From a checkpoint of a small transformer trained on Wikipedia: 9 layers.
Each number is 50 + 10 x the weight over its row's rms, rounded and kept within 0 to 99. Layers, rows and columns count from 0. The size before them is the row's rms in percent of the matrix's.

# down: layer 3 MLP down (transposed), 384x96, rms 0.0695, rows 220-319, columns 0-31
# up: layer 3 MLP up, 384x96, rms 0.422, rows 221-320, columns 0-31
down220 098:47 63 49 36 51 53 59 51 49 47 57 50 56 39 43 48 38 49 55 57 23 45 23 52 44 50 47 62 58 39 51 56
up221 096:55 59 52 50 58 40 42 71 59 37 53 32 58 38 53 52 58 45 49 68 47 47 62 56 59 49 64 77 36 54 35 51
down221 091:51 43 40 45 62 43 51 48 51 41 64 60 37 70 56 52 55 54 46 36 38 45 42 57 64 68 64 42 64 47 60 43
up222 108:29 57 49 39 61 37 73 62 61 47 35 33 55 63 44 39 63 56 45 60 49 42 49 55 47 62 46 57 40 42 47 60
down222 102:46 48 57 41 37 49 77 29 27 57 64 34 54 51 40 45 41 49 61 43 42 62 57 56 50 51 45 46 46 49 42 53
up223 103:44 54 52 43 55 40 63 48 58 49 43 52 31 38 51 46 56 46 58 58 22 24 41 63 52 37 57 66 45 40 67 45
down223 087:51 34 54 43 46 50 58 71 47 45 56 53 38 56 53 72 65 46 37 55 58 49 61 49 39 50 38 58 39 46 39 40
up224 108:44 77 48 61 48 36 61 49 61 39 62 44 56 52 66 58 50 40 41 73 53 55 62 58 43 52 49 47 36 36 47 51
down224 107:54 52 46 41 71 60 51 57 44 32 44 63 61 50 64 51 46 44 53 43 47 60 64 50 65 57 51 52 31 56 43 41
up225 096:56 54 53 50 63 53 60 44 57 28 57 49 37 54 50 38 48 50 62 47 43 59 59 48 48 57 32 30 52 46 45 59
down225 102:61 64 52 29 27 39 64 37 39 66 42 42 36 42 58 53 48 67 54 50 50 39 39 40 50 52 52 38 55 44 68 53
up226 095:59 60 67 40 60 49 54 54 41 45 42 43 31 40 61 49 52 36 36 49 73 37 49 55 31 53 33 43 42 40 53 56
down226 103:40 50 31 47 58 55 35 30 45 47 78 42 49 60 58 63 66 51 56 55 41 41 67 54 55 45 69 56 50 59 43 52
up227 101:43 55 63 44 55 40 57 53 45 39 67 40 50 44 44 61 38 52 31 46 40 52 55 54 49 47 50 57 55 53 48 66
down227 102:55 59 44 55 46 28 54 47 47 76 44 23 68 57 36 48 43 63 43 52 59 52 57 50 59 71 56 23 58 48 44 61
up228 110:46 55 62 53 67 58 41 49 44 59 33 57 59 50 29 47 52 57 67 46 54 64 36 47 56 41 61 42 61 50 48 75
down228 110:52 52 63 46 75 56 56 49 40 61 56 37 43 48 47 53 57 45 41 29 60 70 45 51 37 64 48 51 51 54 41 48
up229 106:37 58 38 49 51 68 38 34 41 30 37 44 63 41 54 39 55 42 64 53 52 48 66 36 66 41 46 29 59 37 48 50
down229 098:49 46 38 36 59 46 52 39 61 40 39 51 47 56 51 66 56 42 71 59 44 41 37 55 49 48 66 57 39 48 58 43
up230 119:64 62 60 50 53 45 47 53 60 32 59 42 58 37 37 56 58 53 40 29 48 60 37 62 38 39 70 49 47 51 49 39
down230 112:52 38 40 46 66 73 40 40 42 52 39 56 61 45 44 62 59 41 52 55 51 54 55 54 45 49 56 43 46 42 44 49
up231 089:55 45 76 45 43 52 41 46 49 49 62 54 64 44 42 52 41 49 57 35 58 62 55 50 45 54 37 63 52 45 44 45
down231 096:48 52 34 42 50 57 58 46 40 59 45 61 52 61 50 64 57 61 45 56 48 42 50 39 49 55 52 45 56 43 44 48
up232 096:60 44 47 46 55 44 58 60 46 51 37 52 50 59 45 70 45 49 42 39 25 45 66 78 53 32 34 41 55 61 54 44
down232 095:67 39 50 53 59 51 42 34 45 60 57 60 44 56 47 47 60 38 46 46 57 41 63 51 53 44 45 38 42 48 42 53
up233 104:53 55 45 32 61 42 37 50 31 65 51 35 57 40 39 60 43 43 54 58 45 60 35 36 48 60 46 45 43 51 42 44
down233 106:50 55 58 41 49 52 50 43 71 52 62 50 32 63 61 49 50 77 60 30 48 44 40 51 60 55 45 44 48 51 56 49
up234 095:60 66 50 52 50 63 52 29 47 47 39 52 54 40 49 40 67 55 62 29 49 56 46 70 32 63 61 61 52 46 54 63
down234 099:47 57 54 63 38 40 51 48 48 38 49 50 57 43 69 56 28 52 54 30 55 47 49 42 62 61 49 53 64 67 50 44
up235 103:58 55 46 54 57 33 52 46 51 59 40 58 44 64 35 37 52 45 33 52 39 58 67 60 43 27 57 71 51 56 62 54
down235 112:46 53 44 43 58 66 55 50 62 29 26 62 40 45 50 34 56 41 41 35 41 53 57 36 49 37 61 58 53 52 44 36
up236 107:45 57 57 52 45 52 42 63 46 45 50 55 30 49 57 56 45 49 45 48 62 47 61 41 45 51 40 51 50 42 79 50
down236 086:54 40 41 30 59 45 43 59 56 42 44 56 58 35 50 38 63 32 47 62 50 48 54 63 59 39 39 56 45 53 54 79
up237 102:36 52 29 45 41 48 34 56 40 37 56 47 36 44 46 42 55 45 50 52 39 60 38 50 65 50 51 61 60 58 60 46
down237 102:42 61 56 49 46 37 60 81 25 36 48 55 37 67 51 48 54 54 57 45 56 45 50 55 47 59 49 56 41 32 27 61
up238 101:64 45 47 50 44 50 52 66 53 32 50 39 41 55 46 57 61 53 37 61 30 55 39 49 71 61 47 53 36 46 44 28
down238 094:55 60 62 51 46 40 40 39 44 40 60 45 49 57 53 62 52 72 55 67 41 81 46 55 48 42 29 47 43 48 51 51
up239 100:49 63 43 57 41 38 50 56 53 42 52 41 55 66 54 49 54 57 46 52 31 50 29 53 43 53 50 69 43 77 55 51
down239 102:46 74 52 51 49 51 42 41 49 53 49 58 43 67 44 45 51 38 49 53 59 40 59 41 45 45 46 41 57 36 64 43
up240 095:60 64 43 59 39 37 41 46 62 51 36 46 81 44 59 32 59 49 42 57 44 41 53 61 56 46 59 61 45 61 55 56
down240 096:33 45 51 37 56 50 50 54 65 34 49 47 55 50 70 19 32 74 50 48 36 46 46 63 72 49 73 51 51 35 59 43
up241 116:32 56 47 43 44 40 43 65 63 46 39 51 60 30 50 51 49 36 45 54 61 36 28 53 53 43 32 56 45 43 58 53
down241 119:51 46 42 49 44 50 44 38 51 31 39 56 37 48 51 59 45 31 49 37 38 29 42 51 55 49 64 32 68 36 53 48
up242 106:61 37 69 56 51 29 52 62 66 69 34 44 46 55 50 49 48 53 47 54 41 25 62 45 42 50 58 34 49 55 49 36
down242 110:58 39 56 42 45 46 47 57 47 40 60 54 58 46 43 43 57 34 44 47 63 50 51 56 21 60 44 59 49 52 42 62
up243 107:52 33 51 66 50 68 43 43 62 40 38 49 51 49 46 59 40 55 59 50 43 46 54 58 57 59 55 51 60 37 49 43
down243 093:64 53 66 43 53 53 48 37 60 41 49 47 36 70 50 63 48 53 66 40 56 46 56 49 51 38 67 46 29 46 38 45
up244 092:39 57 40 43 60 51 59 40 54 58 54 38 48 54 65 43 53 27 44 52 59 53 55 48 51 57 68 47 36 43 51 47
down244 097:50 60 49 44 39 59 40 41 63 42 46 41 59 57 37 61 55 74 50 43 59 41 45 63 51 56 63 42 48 60 57 50
up245 093:48 56 57 44 66 41 49 36 59 48 39 63 55 43 53 60 76 47 62 48 59 63 54 43 65 53 38 37 56 49 45 62
down245 083:44 41 49 46 49 50 45 33 58 44 48 60 34 60 51 63 53 57 48 72 39 67 60 50 57 53 36 45 62 45 60 69
up246 104:45 62 69 60 60 48 54 32 63 36 59 55 62 53 44 43 59 52 43 48 52 50 45 41 65 66 53 49 56 61 42 53
down246 097:54 51 56 56 51 71 31 36 52 65 63 69 55 60 33 45 48 45 74 34 76 56 39 43 41 47 35 44 61 35 45 55
up247 095:47 57 46 55 66 64 51 40 54 35 51 53 50 39 56 59 23 52 49 56 50 48 24 47 26 45 47 43 40 46 62 43
down247 089:42 37 47 60 53 61 37 62 55 36 45 74 59 49 51 75 41 53 49 42 42 42 49 34 37 39 51 44 57 43 56 56
up248 097:42 60 47 49 61 42 50 49 61 44 65 43 60 46 49 53 35 60 44 54 45 43 80 56 48 63 57 38 47 43 50 51
down248 107:60 53 57 49 47 51 54 58 59 56 61 54 42 42 58 41 46 64 38 63 45 47 66 72 55 38 44 48 45 42 68 54
up249 104:60 61 49 50 50 50 54 35 59 59 48 59 58 49 45 46 63 52 57 40 46 59 51 44 50 64 44 31 37 40 63 51
down249 115:38 60 43 59 54 73 24 50 45 41 44 74 54 32 54 60 55 48 53 54 37 41 61 37 45 51 47 54 66 46 42 55
up250 100:56 50 57 48 46 64 60 69 53 52 55 50 32 56 45 48 49 39 50 26 36 28 43 44 52 60 55 41 55 50 60 49
down250 105:49 58 54 57 46 49 51 36 63 50 81 66 60 43 55 41 43 59 49 65 45 49 52 31 55 51 57 39 51 58 51 39
up251 097:56 57 49 56 54 35 55 49 43 72 57 47 61 47 54 42 47 35 45 61 60 50 56 27 67 50 69 39 45 34 54 35
down251 101:45 49 65 63 52 53 61 47 52 56 51 48 57 49 62 51 51 56 42 63 42 46 29 48 45 40 52 61 54 41 63 54
up252 097:51 58 60 44 60 40 47 48 34 42 52 56 42 60 52 53 51 57 53 20 43 58 45 42 62 69 57 62 45 47 56 50
down252 102:51 46 38 50 29 61 43 32 49 45 57 33 76 53 47 68 46 58 53 79 52 33 46 53 31 31 40 61 52 57 60 38
up253 105:45 50 56 40 52 58 44 51 61 71 55 53 58 57 19 67 60 38 51 43 50 67 48 59 39 34 35 54 47 42 59 60
down253 100:33 59 53 52 46 34 47 50 61 45 54 67 66 24 35 65 53 55 44 64 51 34 58 56 38 67 45 53 48 59 54 65
up254 073:41 43 33 48 71 61 55 37 46 45 66 45 51 56 43 38 49 43 61 41 73 46 43 53 55 49 38 59 47 65 56 62
down254 111:54 57 56 70 37 50 50 44 35 44 38 58 49 59 62 54 58 59 52 53 40 49 52 47 32 51 33 52 55 34 66 49
up255 092:55 53 51 60 48 23 46 65 49 64 45 57 48 64 60 65 64 41 40 42 57 51 47 52 53 60 44 59 78 27 45 49
down255 124:63 50 79 34 51 48 60 45 49 45 43 54 38 42 50 63 41 67 51 54 43 42 55 59 36 35 49 73 54 43 60 38
up256 095:59 42 64 51 50 38 44 57 44 18 28 42 62 44 49 65 56 48 52 56 54 57 47 43 43 55 47 40 47 70 55 47
down256 094:58 61 43 48 58 52 43 55 59 38 35 36 39 52 55 54 60 55 40 57 38 64 40 48 23 74 45 51 62 61 38 52
up257 093:38 54 31 49 49 64 49 40 74 49 55 53 52 50 35 42 65 44 57 38 38 62 52 55 57 42 42 53 58 48 67 54
down257 104:53 47 70 40 52 48 30 52 42 50 52 43 30 46 69 66 35 40 35 61 68 48 47 50 56 52 48 53 40 48 30 51
up258 102:37 48 47 27 53 52 45 57 43 26 64 68 55 45 52 61 49 29 30 58 59 53 49 42 53 60 46 62 43 51 45 66
down258 107:54 35 76 61 69 50 47 43 48 51 43 46 69 68 40 38 60 63 56 48 40 63 42 43 49 63 45 23 57 54 55 43
up259 088:53 46 45 68 45 39 42 37 68 47 66 37 64 39 43 31 61 42 37 55 48 43 54 48 46 51 53 47 57 46 48 47
down259 095:64 46 52 58 40 56 60 41 47 51 39 66 38 61 59 46 63 52 63 54 54 24 53 52 38 32 48 50 55 51 55 54
up260 098:52 53 43 53 42 46 21 61 45 51 56 60 49 57 52 41 61 51 54 55 43 42 55 49 44 79 63 51 44 47 64 36
down260 089:61 47 35 39 33 42 36 56 50 46 58 61 44 43 61 61 53 54 45 51 54 54 34 56 55 39 62 43 52 31 56 66
up261 090:47 56 51 48 60 42 50 40 54 45 74 52 49 53 37 68 47 42 51 43 44 43 28 44 58 57 35 32 54 54 50 46
down261 078:77 42 52 52 64 46 54 55 64 53 59 71 46 73 49 41 35 73 49 43 53 71 43 38 60 48 52 53 37 57 59 47
up262 097:37 72 52 22 56 40 44 48 37 36 47 62 56 48 40 65 49 54 56 67 42 42 55 47 50 55 46 42 67 59 49 78
down262 084:50 44 45 45 50 66 50 54 56 53 54 42 63 47 61 43 53 52 41 38 43 54 47 37 52 49 45 40 52 56 62 42
up263 102:38 53 50 50 53 44 20 58 37 44 66 37 68 44 41 61 49 49 63 37 46 51 40 49 76 48 40 61 40 55 61 45
down263 076:50 52 45 59 55 49 51 67 36 73 74 42 50 56 50 50 65 39 45 48 55 51 52 63 29 32 50 45 53 42 48 46
up264 098:48 43 51 47 43 50 43 54 53 42 51 44 45 31 53 50 36 62 64 55 40 50 54 59 48 43 32 34 52 59 59 47
down264 095:48 64 46 48 55 44 69 63 44 44 57 47 46 74 53 27 59 52 44 57 52 47 45 41 28 54 52 46 48 48 32 57
up265 098:61 59 49 56 51 43 63 65 60 55 50 59 50 50 49 43 52 52 70 35 30 38 48 38 49 51 59 54 44 57 34 52
down265 096:54 57 42 25 58 40 51 55 36 38 42 51 69 51 72 52 44 50 28 47 47 34 45 64 58 55 50 49 30 42 65 50
up266 096:54 42 53 62 52 47 52 38 60 56 48 44 53 44 47 45 39 46 37 46 51 67 34 37 43 51 61 47 53 47 33 37
down266 098:44 34 46 48 57 44 56 50 43 55 42 35 60 44 71 37 51 49 47 64 45 50 53 62 55 47 31 58 62 52 72 47
up267 095:57 50 45 57 50 30 71 57 53 59 38 52 33 48 58 52 52 42 56 64 49 46 51 60 50 23 53 42 61 45 57 40
down267 089:68 38 61 63 52 46 56 49 60 37 47 51 59 49 50 54 61 55 42 43 52 60 56 57 49 31 41 55 46 51 41 43
up268 105:47 42 61 43 62 54 40 57 51 33 55 42 54 53 48 39 54 49 41 45 44 44 52 45 55 53 54 57 61 55 40 41
down268 109:61 43 31 54 71 49 52 40 28 49 43 51 44 47 50 41 55 41 57 41 44 55 64 44 49 67 42 42 55 57 59 55
up269 090:49 34 54 43 50 45 51 56 67 48 40 39 43 50 51 50 49 69 64 68 31 64 40 64 45 64 59 54 33 44 62 46
down269 093:39 53 45 34 48 46 54 59 57 52 57 45 58 48 49 44 33 32 37 47 73 40 52 37 78 53 39 47 45 38 62 56
up270 107:34 37 49 53 38 58 57 49 35 41 34 42 49 21 51 59 62 55 34 20 49 50 55 58 56 64 48 49 47 45 62 45
down270 107:66 58 68 37 38 45 50 50 49 84 46 27 46 43 41 35 47 47 54 54 57 51 39 47 59 51 61 46 51 42 57 53
up271 102:54 51 39 61 66 38 50 55 41 35 56 40 45 37 52 65 42 65 66 59 42 56 51 39 52 36 57 36 61 44 64 73
down271 102:71 48 71 49 40 48 52 58 48 53 51 53 46 47 48 52 51 35 42 45 45 46 31 50 52 50 54 42 61 42 50 55
up272 092:57 44 50 46 55 39 41 57 52 43 50 45 39 50 55 46 66 61 42 51 43 48 60 71 59 66 30 60 59 48 69 53
down272 099:50 43 70 46 46 54 60 36 59 68 42 54 35 40 38 38 47 48 33 61 62 52 61 44 51 51 45 41 55 43 56 43
up273 111:62 57 44 56 57 62 52 57 42 54 48 42 38 61 50 47 39 54 46 49 43 74 40 48 44 50 55 40 54 66 59 60
down273 110:50 48 53 50 54 40 51 50 57 49 64 51 40 54 37 34 44 51 65 35 46 39 50 54 64 45 44 41 43 48 42 61
up274 092:53 56 62 53 48 56 56 53 49 24 46 46 69 51 55 44 61 33 51 53 52 58 37 52 62 43 44 49 50 55 40 71
down274 097:57 41 66 41 59 63 48 43 57 46 57 40 59 52 48 27 52 57 68 44 46 47 63 49 58 59 45 40 61 51 46 53
up275 077:64 61 41 39 53 32 47 59 43 69 54 58 51 63 44 56 65 48 69 52 42 44 57 27 55 42 59 60 54 49 66 56
down275 109:49 50 60 41 38 55 54 49 39 58 54 46 40 51 52 52 42 64 62 46 51 57 44 45 39 53 39 57 68 46 64 50
up276 114:38 64 50 59 51 56 56 61 57 47 46 44 53 51 51 35 38 55 49 55 37 53 42 49 59 31 69 33 48 49 53 51
down276 111:47 38 46 43 49 59 47 52 45 49 57 48 49 42 45 80 43 54 46 52 52 34 51 52 53 47 37 39 63 46 50 36
up277 106:48 48 52 55 49 54 61 66 62 49 41 47 56 37 48 35 60 67 34 59 48 62 61 60 40 43 61 50 62 51 50 45
down277 091:37 24 45 47 49 44 32 59 46 47 33 41 56 35 56 56 53 49 59 42 44 50 48 53 46 39 51 37 74 33 68 66
up278 105:55 49 51 44 66 65 47 59 61 57 40 69 60 33 44 53 51 58 49 61 46 69 53 44 47 60 56 42 51 64 33 52
down278 095:42 51 44 62 39 40 49 65 51 50 66 47 28 58 25 49 54 61 51 40 56 43 51 36 47 34 47 53 60 50 51 50
up279 096:43 64 59 40 45 34 30 58 47 48 40 62 56 49 61 54 66 40 47 46 66 41 50 49 53 54 51 23 45 45 48 61
down279 120:63 37 54 63 49 50 55 62 40 44 23 53 62 43 56 58 55 52 50 38 47 49 50 58 55 43 53 49 57 61 49 49
up280 101:45 35 49 63 45 63 57 58 58 58 48 42 53 46 45 51 65 11 56 64 48 45 46 66 43 47 58 56 38 43 66 45
down280 107:55 50 74 71 40 47 69 48 61 49 31 49 61 59 55 67 56 44 43 37 60 51 52 38 40 29 42 62 51 53 44 45
up281 110:59 30 35 40 52 52 48 28 47 74 52 58 39 42 43 35 59 46 54 28 55 62 37 58 50 57 43 40 58 52 42 37
down281 113:52 46 49 48 50 40 61 70 51 35 41 40 64 38 38 67 45 61 34 55 29 63 30 56 41 49 48 61 73 58 54 57
up282 090:54 53 59 54 55 48 40 53 53 46 61 56 59 52 18 46 39 45 46 57 51 63 60 59 48 63 65 58 54 58 49 55
down282 091:50 54 34 66 53 50 65 62 27 56 47 60 57 56 61 54 33 42 45 39 63 34 54 37 53 32 49 34 36 65 62 58
up283 104:32 54 54 69 50 63 53 31 45 61 71 43 49 59 49 46 51 44 43 64 49 57 55 35 57 56 50 52 43 62 69 58
down283 116:57 56 48 53 42 46 36 55 60 42 57 46 60 57 62 64 29 53 53 43 44 27 51 55 43 61 55 41 62 53 75 45
up284 088:50 48 38 55 45 68 53 34 58 52 41 54 35 35 39 63 60 43 65 45 42 53 67 33 52 37 37 49 68 48 43 52
down284 093:33 57 52 64 61 53 38 59 49 58 50 48 51 57 60 45 59 66 49 57 46 46 37 56 50 56 53 45 46 39 53 62
up285 108:52 54 51 56 47 40 52 50 55 59 47 63 56 53 46 49 46 56 32 59 41 35 40 48 43 56 43 57 48 68 49 44
down285 099:37 72 46 44 74 66 51 54 50 29 50 64 59 38 51 45 44 48 33 43 53 58 48 27 51 51 50 51 58 54 53 43
up286 113:63 48 44 45 66 61 45 54 56 44 51 59 67 47 40 46 51 37 48 35 50 41 50 69 49 44 58 53 49 55 61 51
down286 093:49 42 40 54 51 53 38 49 58 39 34 39 56 63 31 62 28 40 72 47 54 38 33 48 63 26 50 43 54 55 50 66
up287 110:35 43 70 38 48 53 60 33 52 52 48 67 48 60 37 63 49 50 54 15 66 32 52 52 40 46 57 36 58 54 65 56
down287 109:35 53 40 30 50 48 68 62 57 57 59 50 43 49 65 22 60 33 51 60 69 52 41 63 41 44 43 48 52 64 64 72
up288 103:58 49 41 58 40 23 44 60 45 44 52 49 47 61 42 50 65 45 58 64 45 54 47 59 64 47 70 56 63 47 56 49
down288 092:47 56 58 47 45 55 61 59 53 52 43 59 42 44 62 46 57 43 34 42 57 70 59 41 58 28 53 48 53 47 72 57
up289 086:72 58 33 45 47 51 57 48 51 48 44 41 45 50 35 47 36 71 55 53 31 41 66 56 67 59 46 45 50 54 37 44
down289 091:55 52 51 50 32 70 42 50 34 51 38 59 46 47 33 62 64 55 55 57 55 34 43 54 57 42 57 32 50 50 50 68
up290 102:36 56 44 59 45 58 53 51 42 34 54 57 55 55 61 60 47 34 52 42 44 43 57 50 69 42 62 36 33 58 55 35
down290 100:38 47 43 46 45 50 48 42 34 51 57 56 57 24 46 62 29 44 42 59 54 53 43 42 52 58 51 45 50 36 62 42
up291 111:52 35 48 53 62 46 28 53 52 63 53 35 44 48 39 57 57 42 55 51 39 50 40 48 64 45 49 66 65 52 62 38
down291 101:62 64 51 57 36 50 56 56 45 57 39 40 52 41 35 38 43 72 43 55 53 77 57 42 58 56 53 52 44 56 44 58
up292 102:48 52 49 63 50 49 74 58 44 43 26 43 54 36 42 64 53 46 56 42 54 38 71 52 40 51 57 28 55 57 28 45
down292 102:47 78 64 51 58 32 59 57 48 44 62 50 50 57 44 53 55 44 37 43 44 64 51 41 28 48 63 47 59 52 42 36
up293 122:53 63 58 64 50 32 53 66 54 43 58 56 29 46 62 49 60 48 52 43 37 47 33 36 54 57 64 48 54 29 51 46
down293 131:54 51 50 68 54 50 48 18 60 54 67 53 42 68 55 29 41 58 60 38 50 57 51 45 42 66 48 48 56 50 43 38
up294 101:42 55 29 50 30 64 52 53 53 61 60 62 60 63 66 46 49 40 49 52 52 55 45 37 44 49 38 42 31 35 51 51
down294 112:50 47 52 44 43 54 31 43 50 30 51 43 69 48 50 59 51 45 52 55 64 47 58 43 45 71 66 63 63 50 49 36
up295 134:35 62 38 56 36 52 45 55 47 51 40 55 28 31 51 53 47 37 54 38 39 59 45 45 45 59 37 45 52 51 58 44
down295 112:54 54 34 42 54 49 51 64 48 50 44 45 62 45 55 52 32 31 50 64 56 45 56 52 49 31 51 44 43 63 51 49
up296 106:39 45 46 50 57 50 43 41 46 49 58 41 60 62 56 56 43 44 41 52 31 45 33 47 57 41 39 49 38 52 58 45
down296 101:52 42 52 65 44 46 41 47 45 44 57 67 62 35 71 73 54 22 59 48 55 49 51 47 48 46 49 66 51 34 57 47
up297 102:55 63 34 29 45 39 54 56 67 50 56 53 52 54 48 38 54 43 37 41 48 54 65 64 29 49 45 55 42 75 34 39
down297 114:48 50 30 52 62 45 57 49 43 50 55 38 53 70 65 36 37 54 48 58 36 60 52 51 53 30 63 54 45 53 35 50
up298 105:50 47 42 59 59 40 69 59 50 56 49 45 35 48 55 65 38 67 54 53 37 40 45 37 57 45 64 35 56 58 55 48
down298 107:76 58 48 66 45 44 56 42 64 59 54 74 67 46 37 40 58 57 60 56 32 52 59 60 50 41 47 61 58 54 27 45
up299 104:55 53 51 63 27 48 61 55 49 41 62 31 53 49 62 61 56 39 56 49 44 39 50 50 66 83 55 44 70 51 45 34
down299 096:48 35 33 51 55 36 52 49 58 52 84 47 57 50 34 71 55 35 59 65 54 56 62 42 45 69 59 54 46 48 65 30
up300 098:57 36 56 52 52 55 48 47 50 68 55 50 52 51 40 45 54 54 37 40 38 53 58 55 54 45 53 57 60 56 59 41
down300 102:53 47 68 42 51 60 47 53 39 35 57 63 37 53 28 50 57 51 47 51 45 49 52 36 71 55 54 49 51 47 36 48
up301 113:47 34 33 66 44 66 50 67 54 46 46 48 54 37 52 61 44 44 62 47 47 58 43 56 56 57 51 66 42 46 32 39
down301 106:26 34 61 46 51 49 64 60 46 45 17 50 45 56 54 55 36 52 42 45 66 70 53 45 52 50 63 61 43 65 62 68
up302 093:27 54 42 55 47 65 49 48 59 50 40 34 79 69 58 49 55 48 49 48 63 67 44 69 30 53 48 56 41 48 67 45
down302 098:55 52 57 44 48 28 71 67 47 54 71 41 64 78 37 55 44 62 56 47 52 66 34 53 56 45 70 51 59 45 36 48
up303 092:34 56 46 43 56 44 44 41 49 77 44 45 52 45 58 57 54 55 38 67 66 45 50 39 46 74 42 39 35 35 55 53
down303 093:47 34 55 52 38 44 62 58 35 63 30 51 50 58 67 57 57 29 44 41 54 51 56 43 39 45 45 51 38 59 47 45
up304 107:58 56 40 50 55 46 65 59 45 46 48 37 43 30 52 58 60 63 30 46 52 42 49 48 56 52 57 63 52 27 39 57
down304 096:66 55 46 49 59 53 57 50 57 62 33 65 50 46 43 38 51 41 43 48 57 58 52 63 33 57 49 80 59 36 34 58
up305 110:60 52 60 47 53 48 45 58 47 57 52 42 55 60 39 53 55 56 50 36 56 48 54 45 56 50 64 58 45 38 45 25
down305 111:57 53 68 48 64 55 51 59 39 31 70 34 58 42 51 43 54 47 40 48 75 53 38 46 43 56 60 52 65 47 53 52
up306 095:76 61 50 53 64 44 62 34 51 70 68 59 40 51 44 33 48 36 61 56 57 50 51 47 59 37 39 35 53 50 57 61
down306 101:45 64 33 62 68 35 54 47 32 50 54 48 48 52 48 43 33 30 57 34 55 62 50 49 70 56 53 55 31 64 49 60
up307 099:49 54 56 49 57 33 23 43 54 45 47 53 56 72 56 53 54 38 37 46 68 34 60 62 47 63 61 52 51 47 50 60
down307 107:49 52 35 60 67 58 46 59 55 64 49 40 62 42 59 53 39 35 47 62 46 66 61 56 71 32 55 45 39 40 63 61
up308 101:50 57 36 53 40 37 56 59 73 50 64 54 61 43 37 59 80 44 45 56 46 59 50 44 63 58 56 41 55 63 56 45
down308 112:38 34 47 53 47 67 44 48 46 44 40 34 42 40 39 46 51 47 44 40 50 33 66 48 32 41 47 46 47 46 38 43
up309 084:40 50 38 61 46 59 71 53 37 43 52 46 76 56 76 46 42 27 46 51 50 42 45 45 51 54 46 47 65 58 33 43
down309 092:49 53 58 46 48 54 53 44 62 60 37 37 35 28 42 55 50 44 68 51 39 58 53 61 39 34 59 51 51 42 45 64
up310 092:48 57 45 54 58 31 29 40 50 52 43 49 48 63 59 56 65 35 62 48 60 45 43 42 44 50 55 59 35 49 65 53
down310 092:28 57 45 44 32 36 56 43 50 42 58 57 59 56 54 33 55 47 41 61 42 30 36 45 60 31 29 52 43 44 60 47
up311 104:41 64 53 54 48 38 30 56 46 38 61 42 56 65 39 57 54 52 45 37 49 71 39 51 55 57 55 67 39 46 45 50
down311 106:44 36 53 60 68 74 40 39 51 34 41 54 41 39 47 39 66 54 60 53 40 47 50 49 34 57 40 40 40 47 49 59
up312 109:57 56 42 43 41 35 45 64 40 62 55 44 46 63 55 49 47 43 56 61 49 45 45 41 46 61 49 49 53 52 59 54
down312 110:49 51 41 56 41 61 54 50 42 43 47 71 57 31 33 54 42 40 38 51 51 43 41 61 63 50 55 51 62 67 45 45
up313 088:42 43 41 52 59 57 49 50 50 43 43 61 37 41 60 61 32 48 45 54 46 40 35 40 37 55 71 60 60 55 61 58
down313 094:73 51 55 41 46 54 48 53 49 51 50 41 68 53 73 49 40 71 55 62 50 46 52 41 58 50 46 39 51 46 58 40
up314 096:52 45 43 45 37 46 57 55 47 46 50 46 22 48 44 45 46 35 47 40 39 37 62 41 41 28 57 49 58 38 61 41
down314 098:49 69 41 59 51 46 51 48 46 51 42 60 71 45 50 48 48 71 43 36 74 42 52 52 47 48 64 52 38 60 39 54
up315 122:60 43 54 41 65 63 39 38 59 62 50 53 52 38 34 45 40 54 57 55 48 59 35 39 18 42 50 29 57 54 35 48
down315 112:55 48 55 59 48 64 36 61 60 60 41 43 33 54 62 58 69 51 66 52 54 69 48 45 43 43 46 53 58 39 46 50
up316 098:42 58 58 39 51 68 40 56 52 62 51 52 57 49 55 59 65 35 48 54 55 48 58 63 51 31 47 45 57 41 48 68
down316 094:38 57 65 66 39 41 51 42 69 33 53 67 48 43 56 52 51 52 53 61 46 67 52 40 52 61 42 58 62 45 56 49
up317 108:53 59 63 55 63 50 33 45 55 33 52 46 71 63 52 47 48 50 57 57 43 39 56 50 39 38 58 61 63 62 57 53
down317 106:53 58 43 58 46 55 42 48 67 58 41 51 39 51 47 38 52 67 46 30 60 40 46 42 39 58 47 66 43 40 44 51
up318 107:56 57 66 49 49 64 33 54 69 56 54 47 47 48 26 57 36 49 33 49 50 56 47 47 43 37 51 69 50 65 31 43
down318 102:40 39 38 28 53 57 44 33 66 28 58 36 43 54 53 56 54 56 33 57 41 53 61 55 54 47 57 42 58 51 54 53
up319 099:65 67 46 53 46 40 59 49 59 39 46 43 38 56 62 45 38 48 60 42 40 48 68 65 39 38 61 49 33 52 66 53
down319 105:77 61 66 48 60 53 42 53 52 44 43 39 63 46 53 39 56 42 53 41 64 56 57 52 56 53 62 52 56 35 52 36
up320 099:54 47 47 46 52 64 39 52 55 63 70 47 42 50 42 54 54 43 33 49 63 49 45 37 49 42 46 48 47 49 70 36